Weights of a small GPT-style language model, trained from scratch on English Wikipedia: width 128, tied embeddings.
Each number is 50 + 15 x the weight over the matrix's rms, rounded and kept within 0 to 99. Layers, rows and columns count from 0.

# up: layer 2 MLP up, 512x128, rms 0.107, rows 403-429, columns 0-127
# down: layer 2 MLP down (transposed), 512x128, rms 0.0731, rows 403-429, columns 0-127
up403:46 82 39 43 56 32 50 46 53 48 23 52 53 48 42 67 64 65 33 57 47 60 45 51 31 59 62 55 83 57 35 50 45 43 78 47 33 59 45 60 46 73 67 36 48 39 51 51 40 60 58 36 53 50 23 38 32 49 21 44 50 50 33 00 53 56 48 62 30 55 52 38 72 54 74 70 22 40 66 57 60 56 67 34 45 59 59 76 52 55 72 60 27 71 51 44 13 56 48 47 45 76 72 28 27 44 47 64 82 46 54 60 60 46 48 45 61 66 70 26 36 55 33 41 66 79 56 39
down403:48 31 46 72 73 29 68 52 51 60 66 48 51 41 54 48 81 48 62 64 54 70 46 30 76 41 25 76 84 53 59 37 13 44 55 45 70 94 58 36 23 31 79 63 45 36 45 33 49 41 37 35 73 44 36 35 30 32 56 58 27 39 78 29 25 12 30 52 51 65 63 64 71 37 50 45 49 66 62 58 78 25 51 18 60 35 65 60 68 55 41 68 48 60 48 57 28 62 61 65 28 57 53 34 35 52 44 61 70 30 51 66 41 43 16 42 44 76 52 55 18 45 70 22 18 46 51 36
up404:52 51 45 37 39 48 63 38 49 39 67 30 55 71 42 33 34 64 60 52 34 60 29 57 34 53 66 41 56 58 48 68 70 38 62 89 34 57 13 48 43 34 57 46 71 44 38 49 52 35 41 33 28 51 48 56 28 64 33 51 40 58 31 43 48 75 28 67 57 46 39 55 60 75 48 35 62 34 70 56 69 57 66 55 88 52 41 23 61 40 55 38 63 60 79 46 56 35 62 55 75 50 49 96 53 44 61 52 33 34 38 62 27 40 72 37 50 62 62 52 42 40 51 64 40 38 51 48
down404:47 37 61 64 37 38 27 61 31 87 46 45 44 41 28 44 61 59 49 26 56 26 61 46 74 49 37 42 26 35 38 41 38 47 46 52 46 60 56 69 45 58 75 39 45 64 60 51 59 10 60 66 54 44 46 37 53 41 58 57 63 59 44 52 48 60 50 59 45 42 39 66 46 26 65 71 41 28 56 56 58 36 69 64 35 42 48 51 48 61 53 63 48 38 45 70 32 57 54 60 46 65 55 34 63 96 36 58 71 52 55 53 61 18 52 58 61 31 55 60 57 38 41 29 50 68 62 68
up405:43 36 26 64 64 61 61 42 35 55 46 57 59 69 43 61 54 58 79 24 57 42 36 71 65 54 20 66 89 61 64 32 09 64 42 60 34 50 66 67 57 46 56 39 23 75 26 70 40 52 62 45 54 54 53 33 40 44 69 11 77 64 06 56 19 19 42 30 65 36 59 47 60 79 57 45 58 54 62 66 53 37 69 50 56 71 57 36 48 31 77 61 41 27 74 50 49 41 59 41 08 63 80 44 44 62 49 21 44 54 42 55 23 36 65 48 28 63 78 20 58 75 17 21 89 33 64 38
down405:78 58 34 48 79 57 47 38 47 17 43 46 81 46 53 65 41 62 89 31 29 62 35 81 44 33 64 50 44 55 64 49 54 49 36 45 37 69 57 74 23 61 28 49 63 81 32 47 65 47 62 45 57 65 63 32 51 39 44 12 47 30 10 68 49 38 44 57 78 37 45 70 77 69 55 63 48 68 72 99 36 00 77 57 59 65 18 57 43 34 33 20 37 57 37 80 64 83 44 43 57 43 59 76 21 25 51 17 29 60 54 46 45 53 63 51 29 46 43 39 30 47 44 59 46 44 38 37
up406:52 27 40 60 60 28 38 58 50 45 60 49 72 71 48 34 66 57 61 23 33 53 52 54 23 43 54 61 44 78 46 72 63 61 53 36 41 49 68 37 35 57 65 37 42 64 64 57 47 35 40 66 67 38 50 17 51 53 40 72 56 59 60 47 62 41 49 55 39 45 52 48 31 53 56 40 38 56 66 35 59 50 25 39 36 66 46 39 72 35 47 61 40 44 53 47 69 47 63 58 80 52 66 17 35 38 49 54 58 47 52 61 24 57 67 46 32 43 45 42 55 46 40 50 60 27 70 62
down406:48 56 61 31 44 46 74 80 43 43 38 47 33 39 51 53 38 42 74 47 73 36 30 53 56 59 69 55 27 64 68 42 47 56 39 73 49 38 43 43 42 39 40 45 25 43 41 58 60 73 52 36 58 44 45 60 67 38 50 66 48 62 36 62 54 48 49 56 54 36 58 54 57 40 54 47 36 61 38 54 62 92 49 56 56 73 34 36 45 44 33 29 60 53 40 57 43 34 48 56 27 51 61 78 65 51 64 52 54 62 51 60 38 51 52 60 46 26 50 59 62 46 34 54 33 40 38 42
up407:63 50 48 66 40 64 38 72 22 39 41 48 17 79 47 48 72 48 38 40 42 77 50 69 61 46 50 27 53 61 65 51 76 57 63 62 84 28 48 21 27 51 43 33 52 40 65 69 49 67 64 63 56 84 72 39 65 41 40 49 61 40 39 75 63 31 31 47 37 39 44 52 47 56 47 34 65 32 46 44 54 49 65 21 42 47 59 52 61 63 68 42 23 22 49 55 46 66 41 72 13 44 22 61 50 37 35 48 53 52 59 46 42 55 53 64 57 39 10 40 35 20 32 83 58 63 55 47
down407:24 68 35 58 78 48 29 34 60 41 60 25 47 74 58 43 72 36 33 60 66 42 66 26 43 54 31 63 25 20 43 19 27 43 52 55 59 42 26 52 39 44 38 59 75 52 71 76 42 48 57 39 53 55 51 62 45 59 26 39 49 43 43 54 54 27 56 67 52 62 54 33 47 44 23 63 76 46 53 45 46 30 52 78 42 45 43 57 45 23 26 42 72 78 50 82 53 56 52 30 56 50 54 53 42 53 48 53 63 26 73 68 36 29 52 70 59 78 51 64 50 67 45 46 62 53 37 63
up408:73 29 19 80 35 66 43 70 60 66 80 56 75 87 31 18 49 42 45 53 37 30 57 66 73 62 58 47 62 44 82 44 36 20 51 72 69 59 72 58 44 62 27 53 49 44 34 39 19 59 57 51 45 38 26 69 63 73 77 21 51 35 45 63 71 47 45 35 37 14 56 54 54 52 43 57 51 72 62 51 28 25 30 63 45 26 55 75 72 60 77 54 40 35 46 57 56 31 27 73 40 75 83 53 54 28 38 51 59 20 51 38 33 34 73 20 53 71 46 26 56 80 23 43 62 42 59 60
down408:41 79 57 28 38 25 35 61 44 40 96 47 62 42 71 87 36 36 50 48 74 63 60 83 50 39 61 62 42 28 69 31 47 50 19 52 68 53 29 62 76 30 70 20 61 69 42 52 41 36 71 42 29 70 42 70 62 62 42 51 30 34 50 53 55 29 52 52 51 59 64 31 63 48 66 76 27 58 68 37 57 74 29 24 44 21 42 36 48 61 52 51 28 33 48 25 34 43 51 41 58 73 54 47 32 68 88 49 49 62 62 47 57 59 53 61 64 47 43 27 25 44 39 53 53 54 53 37
up409:23 40 47 48 46 36 29 65 64 36 66 54 59 61 49 47 60 65 55 56 55 74 46 49 42 33 33 70 57 52 60 34 18 34 51 57 59 35 62 43 36 70 59 34 56 35 36 44 47 39 38 35 41 40 49 57 43 68 48 41 31 56 70 55 45 52 56 67 54 29 59 56 59 28 38 54 51 64 62 45 52 34 55 42 38 56 33 44 49 35 50 66 50 50 69 58 62 66 64 52 55 45 68 53 70 40 77 60 74 68 45 36 46 71 64 45 53 46 53 51 44 40 39 54 47 28 60 54
down409:69 54 66 41 66 71 58 36 67 76 64 63 34 45 26 69 46 45 53 35 57 36 59 66 59 52 45 41 60 67 73 56 27 78 56 68 44 47 45 58 47 59 75 36 42 45 43 48 34 36 53 36 38 74 54 39 62 25 63 77 53 58 42 32 64 45 25 52 55 79 53 45 37 45 41 35 37 36 42 52 44 44 53 47 67 48 43 66 58 46 52 47 32 23 46 62 40 27 39 39 55 31 65 52 66 62 32 38 38 42 66 50 61 45 42 55 50 39 39 41 46 61 61 63 52 46 53 37
up410:38 28 59 56 29 50 55 50 68 60 61 73 70 44 80 53 34 53 52 33 43 44 26 74 52 63 71 32 60 64 80 25 37 60 58 52 93 49 30 55 41 55 65 26 58 67 46 65 55 42 56 36 88 42 32 58 41 51 39 42 32 30 45 60 57 40 64 43 31 43 57 54 55 46 53 30 38 62 31 58 82 46 32 29 44 33 59 88 66 53 23 38 50 54 49 55 39 62 37 56 32 57 56 57 44 55 53 43 54 62 50 48 69 36 61 58 21 45 22 69 34 48 38 54 55 33 75 58
down410:37 41 61 34 64 37 60 41 40 56 29 47 35 48 33 50 34 60 41 58 59 49 54 41 60 69 48 78 36 24 54 58 56 31 46 41 42 45 57 46 59 45 39 51 41 71 41 47 41 49 60 63 38 48 42 82 64 62 56 48 53 38 53 37 47 49 41 53 75 65 23 36 45 40 54 41 50 51 31 44 56 62 39 59 39 47 50 41 50 48 47 52 35 66 49 46 53 57 46 68 63 38 50 57 49 55 52 72 51 58 76 57 75 53 55 46 55 59 44 24 51 34 57 45 64 48 63 39
up411:68 78 55 38 47 75 53 66 72 65 59 66 40 72 57 66 56 44 17 84 68 43 62 64 81 53 50 46 70 57 50 45 34 33 70 59 70 48 53 27 33 60 61 35 28 42 22 45 47 46 70 51 39 17 61 28 55 46 40 66 54 53 51 33 55 59 69 14 51 43 58 43 30 67 41 40 56 38 44 17 51 14 55 38 37 29 69 55 61 42 55 58 25 49 41 43 53 88 51 42 49 50 79 56 43 25 42 72 52 51 60 53 51 56 67 66 55 42 56 37 61 68 10 39 56 50 63 55
down411:45 68 50 25 91 51 36 52 36 99 36 74 60 52 36 46 57 68 30 76 33 62 65 45 62 52 62 36 53 85 60 38 27 35 69 61 33 74 60 42 30 46 64 72 27 42 71 10 60 51 34 35 52 30 54 49 55 21 46 30 72 42 15 44 60 50 53 49 64 29 69 37 35 52 37 59 70 69 47 47 31 63 62 38 11 40 35 48 61 48 35 47 44 51 50 71 53 57 65 43 47 60 68 61 30 54 52 75 45 46 55 70 35 53 27 25 65 63 62 36 39 41 42 64 37 20 59 50
up412:45 45 29 37 59 59 51 91 87 31 25 77 35 39 62 30 67 32 60 61 35 37 34 57 74 53 52 70 78 29 23 61 28 50 77 26 53 56 22 66 65 41 54 20 29 68 34 60 26 24 66 48 58 27 42 62 39 59 96 28 32 11 47 53 50 45 53 53 49 44 57 47 41 54 31 38 60 59 81 39 75 29 71 17 50 49 55 60 55 34 70 80 61 44 70 56 31 43 54 37 58 44 49 47 54 40 45 17 45 43 52 39 45 57 64 78 32 56 73 80 42 55 24 84 74 36 46 68
down412:68 18 37 00 72 51 29 44 80 49 27 65 47 60 53 47 41 43 57 62 75 45 38 51 49 75 48 48 50 10 19 76 56 55 56 66 37 60 59 44 48 48 46 28 36 63 36 33 58 60 31 61 46 36 47 69 69 49 71 40 51 44 46 82 36 31 48 69 75 51 78 50 35 47 50 85 48 77 51 39 83 56 76 47 35 11 60 58 43 41 83 81 32 27 55 55 21 41 78 34 74 38 50 58 67 37 45 22 45 62 48 27 31 66 53 70 41 39 27 69 41 45 65 57 31 68 57 38
up413:73 70 26 34 63 65 67 52 28 53 39 31 55 32 40 64 66 50 40 59 41 42 60 43 41 14 79 27 69 48 53 46 39 69 59 74 70 53 51 49 47 36 57 54 29 43 39 34 38 34 75 53 37 44 50 34 43 49 28 96 62 66 36 47 66 52 54 36 34 42 37 42 65 70 83 48 55 53 89 41 67 61 33 37 78 55 56 47 28 45 62 51 46 29 29 36 19 51 61 28 60 43 65 51 42 71 54 48 42 40 34 56 49 67 37 34 52 73 45 36 54 55 30 42 63 62 84 63
down413:35 65 65 71 47 72 67 62 66 46 39 51 43 32 55 26 63 66 60 39 55 32 53 46 46 49 64 47 34 65 42 38 42 54 57 47 60 99 57 34 44 58 52 56 68 43 38 50 54 41 25 63 53 32 60 40 38 23 27 27 68 63 53 28 40 47 46 71 60 49 33 67 41 38 76 35 47 70 27 31 50 43 54 42 70 61 33 43 46 50 38 43 69 43 64 25 73 63 53 56 32 44 63 38 59 50 69 32 73 59 92 54 48 60 29 54 55 62 81 62 22 32 40 45 49 30 17 32
up414:62 50 56 55 48 27 41 42 45 43 50 59 11 28 63 67 45 88 44 18 49 76 76 61 46 54 56 33 62 53 68 52 52 51 55 43 53 43 35 55 39 35 82 73 40 25 56 46 50 44 41 51 46 55 45 73 53 72 61 32 39 55 50 54 55 45 54 46 39 39 49 45 53 54 45 51 49 52 68 43 43 36 55 58 45 38 59 62 37 53 55 50 82 29 53 41 39 55 42 54 23 52 72 19 50 29 49 32 69 55 63 55 53 59 55 28 67 35 42 42 41 48 42 31 75 56 30 47
down414:52 62 54 23 50 50 56 34 55 49 48 68 62 57 41 52 57 47 50 44 44 34 44 61 56 55 53 33 62 41 46 35 65 39 57 62 53 60 66 66 29 57 16 23 44 54 30 84 58 68 49 43 51 75 51 40 58 25 48 46 55 48 63 46 62 48 28 37 60 57 58 48 52 57 52 29 79 61 54 41 56 47 33 54 56 52 55 40 46 47 39 47 51 69 43 65 36 57 48 61 32 63 57 48 40 62 42 76 50 39 24 77 35 41 21 75 42 77 60 70 35 34 61 44 33 59 41 47
up415:26 68 70 62 36 58 56 52 23 54 51 33 61 53 64 78 64 28 53 63 34 51 17 56 54 65 53 61 38 60 74 44 45 62 67 58 42 42 27 31 69 39 80 51 45 46 44 68 44 53 42 36 41 49 62 73 29 43 51 29 59 40 40 66 48 46 58 66 52 52 14 53 48 52 77 61 37 31 42 43 56 27 66 22 39 74 53 81 46 51 30 46 59 64 71 57 44 55 59 56 69 64 18 33 31 49 55 58 53 62 50 58 56 33 42 64 48 38 85 46 40 46 44 48 56 44 33 95
down415:63 65 34 67 77 59 41 31 15 60 48 40 64 64 58 46 31 34 50 65 24 16 39 31 55 47 52 45 52 27 88 74 25 68 42 60 54 56 37 73 56 42 63 29 45 44 11 58 62 47 18 00 66 44 45 65 44 41 30 27 64 57 48 64 31 43 48 52 18 78 10 51 38 74 48 63 69 38 49 53 38 69 77 11 51 46 67 57 65 48 73 52 36 67 81 63 64 24 69 48 55 71 34 39 64 66 71 45 59 64 21 83 51 60 50 55 52 54 57 43 26 66 53 56 52 12 45 58
up416:85 47 59 36 27 50 40 64 53 76 45 71 61 44 50 82 60 57 35 35 38 86 51 14 41 39 41 52 68 54 38 23 44 42 50 41 49 38 52 68 30 48 47 22 84 52 53 30 44 26 53 56 50 32 45 33 55 39 40 59 76 68 52 67 52 64 51 20 33 62 64 37 65 67 59 54 43 57 57 80 63 50 33 54 60 19 52 27 28 47 57 68 55 32 60 46 57 53 43 95 17 56 68 32 48 39 55 32 66 56 43 30 56 48 58 26 42 51 61 37 65 68 56 58 45 28 52 69
down416:35 58 59 70 80 69 44 22 49 53 54 33 50 70 44 54 12 36 69 55 52 28 52 55 41 47 49 54 37 46 63 63 54 56 44 47 54 41 26 34 54 63 43 63 36 47 52 78 35 70 73 46 50 56 65 37 44 84 55 53 54 48 42 44 48 35 60 44 48 22 24 92 53 32 47 49 49 46 38 25 38 43 65 43 37 57 36 48 79 51 71 52 20 69 61 58 60 56 50 45 57 40 50 64 28 39 83 38 39 33 43 57 57 48 64 54 63 56 58 56 43 38 42 27 65 39 51 48
up417:41 50 58 44 39 55 60 78 33 37 38 37 29 55 38 52 71 35 37 39 59 57 46 52 72 54 66 48 39 52 33 26 68 55 51 59 46 40 29 37 58 42 48 52 57 35 28 71 49 41 56 52 54 34 54 33 69 32 81 34 56 33 47 59 78 52 33 49 63 49 24 48 67 52 64 42 75 40 51 46 70 65 67 28 66 49 62 62 48 58 33 71 48 63 45 55 70 56 64 54 25 66 43 53 32 54 49 40 23 63 51 31 21 51 51 60 61 42 50 50 51 70 58 63 47 56 71 56
down417:63 62 36 56 74 48 32 29 55 68 51 39 65 31 59 59 47 62 66 64 66 52 31 33 69 59 72 60 61 31 57 63 29 47 63 70 47 71 59 69 61 51 31 50 60 54 42 61 62 48 55 65 55 43 33 53 33 49 36 39 37 57 55 32 35 70 41 40 40 69 68 15 35 44 52 46 52 53 75 60 32 26 36 53 34 52 53 55 50 47 24 38 40 33 42 44 49 43 57 68 55 26 60 46 54 41 61 43 73 30 45 47 59 53 30 36 31 85 44 58 44 68 46 52 34 68 34 61
up418:52 66 39 33 38 31 60 29 50 69 47 40 32 64 51 64 50 63 47 42 57 99 69 53 31 65 53 58 53 59 72 45 65 22 54 60 41 38 68 57 42 66 25 67 23 62 61 54 47 44 39 35 60 34 62 35 34 61 49 20 54 56 51 54 66 72 79 45 64 48 67 46 40 50 52 43 47 35 51 58 38 59 42 43 28 43 42 27 81 34 52 51 84 55 42 47 61 41 61 65 42 84 61 50 44 63 38 47 66 38 50 69 31 70 38 61 32 40 54 40 60 59 54 56 45 56 43 67
down418:41 41 69 42 61 69 23 66 30 45 78 44 19 72 56 65 43 38 46 62 75 31 46 32 70 36 50 19 58 26 22 38 56 62 49 53 40 60 57 48 74 28 42 30 90 44 67 45 54 58 42 42 38 65 55 59 58 69 42 58 60 53 74 42 10 65 34 42 37 65 32 38 50 53 67 48 53 49 55 42 66 86 48 45 49 29 53 50 50 32 79 49 28 41 51 71 35 46 55 45 45 36 50 50 69 42 56 43 19 56 80 50 69 46 42 50 47 47 46 49 55 56 54 40 61 75 52 63
up419:26 74 42 51 35 55 46 30 45 30 05 30 68 67 70 52 76 34 41 63 32 68 64 39 31 51 64 22 25 87 63 36 50 21 56 33 51 33 50 36 63 40 59 74 38 42 65 85 44 67 50 56 42 19 36 30 19 45 56 56 54 25 23 38 49 49 54 37 63 53 49 20 19 61 59 54 44 59 67 45 81 69 82 57 52 40 72 92 37 66 30 76 52 43 76 42 21 44 50 64 68 48 29 37 68 41 76 53 44 53 58 58 65 28 43 23 77 51 60 54 39 76 54 33 52 54 63 25
down419:88 52 29 26 63 58 67 47 45 68 67 26 27 61 21 28 22 44 59 42 47 37 52 61 75 68 34 54 52 35 47 57 57 59 50 26 57 18 50 45 36 60 28 33 50 67 38 43 67 41 62 45 45 60 32 10 60 46 41 86 39 78 59 77 53 75 39 70 51 44 44 74 55 56 35 76 25 56 14 31 47 37 39 55 60 48 38 50 58 67 48 48 46 49 48 42 61 73 52 58 41 57 36 40 71 59 56 57 38 57 47 53 53 73 71 60 50 62 31 50 25 41 56 36 64 37 54 70
up420:61 26 33 61 45 53 59 33 68 71 39 56 31 15 63 28 63 32 48 64 60 28 57 39 72 46 47 46 62 36 73 33 55 51 55 65 23 38 43 59 37 71 78 60 64 66 22 65 44 21 44 62 53 48 25 94 67 48 36 66 46 28 33 47 84 25 62 25 69 30 43 63 64 56 69 54 63 31 34 85 66 40 36 41 37 41 57 61 57 41 30 51 54 35 50 46 25 51 53 61 64 69 75 42 46 52 33 32 45 44 62 50 53 57 52 31 45 50 58 39 53 58 60 59 52 48 63 81
down420:58 68 49 49 28 43 71 43 50 48 50 46 67 38 50 71 45 65 51 43 63 62 36 20 43 46 53 57 35 41 20 55 50 50 40 68 50 52 62 44 75 48 62 54 37 57 66 50 64 62 50 77 51 58 37 45 50 71 28 37 56 49 63 36 48 43 43 57 49 60 33 54 58 06 72 24 54 50 61 39 29 51 52 51 76 57 63 55 66 36 49 62 40 58 34 67 42 54 46 45 49 63 49 17 34 62 66 45 41 49 38 64 58 37 40 40 49 60 53 49 37 40 54 57 61 40 44 70
up421:18 72 76 36 26 64 97 66 37 36 56 44 32 75 70 60 43 59 37 64 46 62 34 36 59 65 53 32 69 83 50 28 43 65 53 33 55 40 36 23 46 85 56 51 45 60 33 31 42 57 54 39 53 96 34 44 41 44 74 21 45 80 58 60 67 18 55 38 53 45 45 29 18 53 29 35 66 42 33 53 43 29 46 16 45 73 69 68 44 44 48 38 48 62 64 34 27 40 45 35 29 66 53 50 47 48 37 56 51 73 93 44 56 25 39 85 51 67 61 50 51 63 54 62 95 39 56 51
down421:18 60 73 34 24 42 47 46 26 50 52 40 35 42 30 51 38 67 38 35 59 42 31 34 90 49 56 36 42 53 33 43 52 48 52 36 55 54 47 62 57 46 50 67 58 61 65 31 59 45 79 49 66 86 34 56 54 48 53 40 55 61 40 52 79 53 48 65 70 46 79 43 29 38 47 39 52 69 28 65 25 30 56 53 40 42 51 38 68 41 58 56 43 55 33 59 63 55 56 44 52 55 72 27 53 47 59 52 73 55 35 36 59 36 37 48 60 42 51 49 44 56 52 46 64 44 39 60
up422:31 75 58 32 41 59 56 27 24 42 33 32 27 22 43 74 43 35 62 56 45 45 51 37 59 48 70 31 31 71 55 65 42 63 42 48 64 55 32 18 42 61 56 49 49 30 19 77 20 51 65 48 42 84 33 46 43 62 55 77 65 43 61 65 57 57 38 56 47 38 34 29 77 52 41 50 57 35 66 31 53 29 71 34 57 72 42 56 42 75 33 42 37 82 72 46 31 48 57 61 55 35 29 61 58 39 67 24 42 50 63 43 50 51 38 37 45 61 62 73 66 42 57 55 75 41 72 67
down422:49 62 07 46 56 51 64 41 60 44 66 42 49 32 50 42 82 33 58 54 15 62 47 71 53 33 84 12 81 23 49 61 46 60 71 07 45 00 52 41 36 58 63 41 42 53 31 71 17 00 64 02 75 94 40 36 57 88 86 80 85 29 48 27 14 47 73 49 70 18 46 48 55 61 44 68 18 42 63 52 72 19 47 56 54 65 39 38 47 37 37 35 62 76 62 24 55 54 51 52 39 73 15 02 64 71 99 38 36 32 56 59 53 48 90 60 75 70 43 90 40 61 11 37 65 47 52 72
up423:54 82 42 27 59 59 94 36 72 76 47 71 56 60 67 43 40 57 46 36 56 17 33 39 72 60 30 55 38 72 38 56 21 58 68 66 50 46 76 20 73 48 78 20 45 41 45 45 45 56 59 28 51 34 55 36 46 52 71 37 58 34 21 29 69 49 44 28 35 37 41 38 63 36 43 11 60 50 85 30 43 65 69 61 39 67 54 60 42 50 70 90 38 57 53 50 34 43 62 34 42 76 74 41 31 28 41 51 61 32 67 20 74 13 55 79 54 31 27 85 68 47 36 68 53 82 30 46
down423:38 44 68 33 88 68 64 41 60 66 39 52 65 60 45 42 28 84 48 51 49 20 55 35 49 33 36 43 52 78 55 88 48 29 81 69 30 58 67 47 66 57 19 32 70 41 26 46 47 84 48 28 75 39 38 44 35 36 71 53 94 28 35 22 60 35 34 50 57 37 27 32 57 38 47 47 58 55 58 54 30 59 51 46 49 36 99 72 59 22 81 72 22 59 57 66 29 12 66 67 67 56 49 57 51 22 47 81 55 25 44 32 79 40 74 49 38 10 36 68 54 53 34 68 33 63 46 38
up424:51 66 56 47 29 38 74 62 54 49 73 47 42 42 87 73 59 43 48 53 56 41 36 50 40 43 76 45 41 56 49 32 68 54 55 67 77 34 45 33 44 52 78 35 55 40 70 50 48 40 42 67 48 70 50 57 20 49 50 36 38 49 41 65 54 39 60 50 18 42 26 34 21 44 48 46 23 56 45 84 61 59 56 56 46 51 55 52 31 49 41 52 71 43 53 46 16 33 55 55 36 62 62 52 42 45 65 43 68 69 32 71 34 57 35 62 35 56 37 41 58 49 50 64 63 77 62 48
down424:30 51 62 54 35 22 47 27 39 50 25 43 57 56 32 44 59 60 58 66 58 52 42 51 54 80 28 53 54 27 32 67 49 43 35 57 71 32 49 77 36 49 48 63 64 61 47 31 57 53 61 30 58 37 39 32 61 54 46 24 63 53 46 50 48 28 38 60 48 53 81 40 58 58 71 33 69 57 32 19 54 70 61 49 40 42 60 49 42 57 61 57 43 52 52 55 27 56 58 60 55 39 47 47 55 68 66 62 71 37 46 67 69 55 43 35 57 45 50 68 35 52 80 55 51 65 37 41
up425:70 46 57 63 41 63 44 65 44 26 42 46 66 23 41 49 71 67 62 51 63 40 44 25 49 41 38 53 43 63 37 53 44 60 45 54 59 40 43 51 62 33 60 31 18 74 40 65 55 49 60 34 77 44 69 33 42 36 56 45 75 39 60 26 74 51 46 53 28 38 57 32 55 40 58 46 13 47 38 62 57 70 94 66 40 69 66 58 75 49 69 48 65 38 50 46 27 59 61 66 51 36 52 55 57 63 65 23 72 60 37 31 46 40 42 51 42 54 65 54 54 66 37 45 52 57 51 36
down425:89 49 48 82 73 28 50 54 54 24 61 23 39 57 71 33 54 42 63 37 69 45 22 50 42 57 54 43 54 67 66 50 52 44 47 38 34 73 81 53 23 66 63 62 48 33 50 52 47 45 50 55 52 40 62 50 58 71 60 59 42 63 48 44 36 32 17 18 23 56 57 65 49 46 56 64 54 68 51 27 34 42 23 54 32 51 47 61 49 53 61 62 55 24 52 60 55 60 41 61 58 36 59 63 58 54 53 70 63 52 59 21 51 73 54 56 44 25 56 41 47 19 55 50 57 18 48 55
up426:49 58 56 40 43 54 56 31 41 76 70 69 56 87 56 36 49 30 56 55 54 57 52 46 19 34 40 40 77 81 72 31 22 27 61 56 89 58 24 39 57 82 23 60 72 41 51 37 43 32 54 58 59 52 41 16 49 56 57 60 60 37 58 59 79 65 61 38 20 28 63 28 25 51 55 47 50 58 74 43 46 38 43 37 55 47 60 50 44 55 31 83 23 32 53 47 53 61 40 62 63 70 47 21 45 52 56 10 52 52 82 52 55 42 51 44 47 60 34 46 53 65 43 37 75 27 73 48
down426:59 49 45 66 24 71 38 24 67 66 70 36 72 48 44 53 60 38 77 36 18 62 85 28 52 54 41 54 44 49 62 43 36 45 55 39 53 24 39 63 35 55 79 68 60 45 67 54 12 31 67 51 59 77 52 42 61 65 37 63 59 70 26 20 79 76 54 31 53 33 45 42 46 59 65 34 39 43 49 51 32 56 15 54 68 39 60 65 36 67 50 58 44 42 52 20 69 23 68 57 39 38 45 53 45 53 34 30 30 52 71 43 42 54 80 38 36 39 46 60 57 51 44 29 62 40 90 78
up427:80 42 77 66 36 45 74 77 29 55 56 56 65 24 10 64 54 46 67 32 53 74 37 51 38 50 74 52 41 55 48 42 50 56 53 44 39 55 57 55 31 65 50 19 53 71 31 43 37 44 41 77 71 52 47 45 65 59 37 57 58 42 67 32 77 48 57 64 36 56 25 44 64 51 56 55 58 53 63 51 47 54 39 54 51 60 29 58 66 56 39 43 69 65 59 39 62 29 52 60 45 31 37 60 35 49 69 46 49 39 54 36 56 64 76 47 55 57 38 47 25 66 53 51 52 22 42 61
down427:24 72 06 44 52 32 41 39 50 41 57 51 18 70 83 52 24 65 44 62 79 51 31 52 78 37 44 57 54 50 38 43 54 70 49 27 50 40 51 38 81 36 49 65 38 27 59 43 70 57 55 12 52 50 36 69 49 29 47 33 54 53 39 69 32 54 39 35 65 36 66 74 45 61 65 38 46 60 46 51 75 39 52 49 43 19 59 40 25 61 66 58 21 51 44 77 80 82 52 62 29 74 35 44 65 61 44 47 64 62 34 57 62 61 33 87 40 40 71 68 63 36 34 39 49 53 47 51
up428:53 50 46 58 39 51 54 50 34 60 55 56 46 44 57 41 47 49 52 52 51 51 59 42 44 50 48 46 57 73 54 49 38 57 57 50 61 31 48 59 53 46 50 36 59 44 54 49 39 45 71 44 64 53 49 53 40 67 61 64 58 41 48 47 56 45 44 46 59 37 51 41 49 62 40 47 59 38 57 61 55 52 47 50 41 61 55 52 67 50 72 44 56 29 44 38 55 62 61 46 53 59 38 42 60 48 44 57 40 68 55 44 56 52 59 58 35 46 39 48 53 44 46 43 43 54 57 76
down428:37 52 45 39 00 44 44 42 44 43 68 51 41 50 51 58 54 52 66 64 32 49 63 48 44 61 44 67 58 64 47 47 37 44 99 52 56 00 52 22 45 72 39 44 57 59 56 56 00 29 73 22 81 51 41 39 52 99 40 67 66 50 30 42 57 61 43 45 69 03 45 44 44 86 49 37 34 27 73 77 49 39 49 65 43 41 44 53 61 67 50 75 63 45 24 02 55 71 91 72 45 66 44 51 59 49 47 48 51 72 57 40 47 44 71 51 10 62 34 27 57 43 43 46 84 46 63 90
up429:36 28 48 50 46 50 39 78 43 54 29 40 65 60 52 71 42 21 64 68 35 37 52 27 54 12 82 41 67 66 51 61 36 48 35 61 08 39 25 37 57 36 67 44 86 39 39 47 33 47 47 58 30 78 58 41 60 44 47 43 53 43 44 31 37 68 57 53 47 38 64 49 55 52 48 64 47 48 25 59 54 32 44 48 53 31 36 83 56 47 69 44 61 59 53 61 35 46 69 36 72 71 41 53 37 75 45 51 73 41 57 45 47 34 40 56 26 44 61 58 55 58 47 53 50 73 46 50
down429:41 64 47 47 79 32 62 53 50 69 46 38 40 42 62 37 37 30 31 36 52 44 34 65 46 25 19 63 28 52 53 69 31 59 47 36 69 26 52 52 62 53 74 58 45 52 69 58 43 45 34 26 74 61 35 50 16 51 66 50 64 40 58 59 40 33 61 65 46 41 61 56 64 35 61 36 64 69 54 39 33 41 53 60 31 71 61 34 50 55 53 67 67 46 61 26 34 53 40 35 28 44 69 51 36 39 43 55 63 66 43 54 38 84 72 65 66 40 63 35 44 58 71 59 34 57 46 64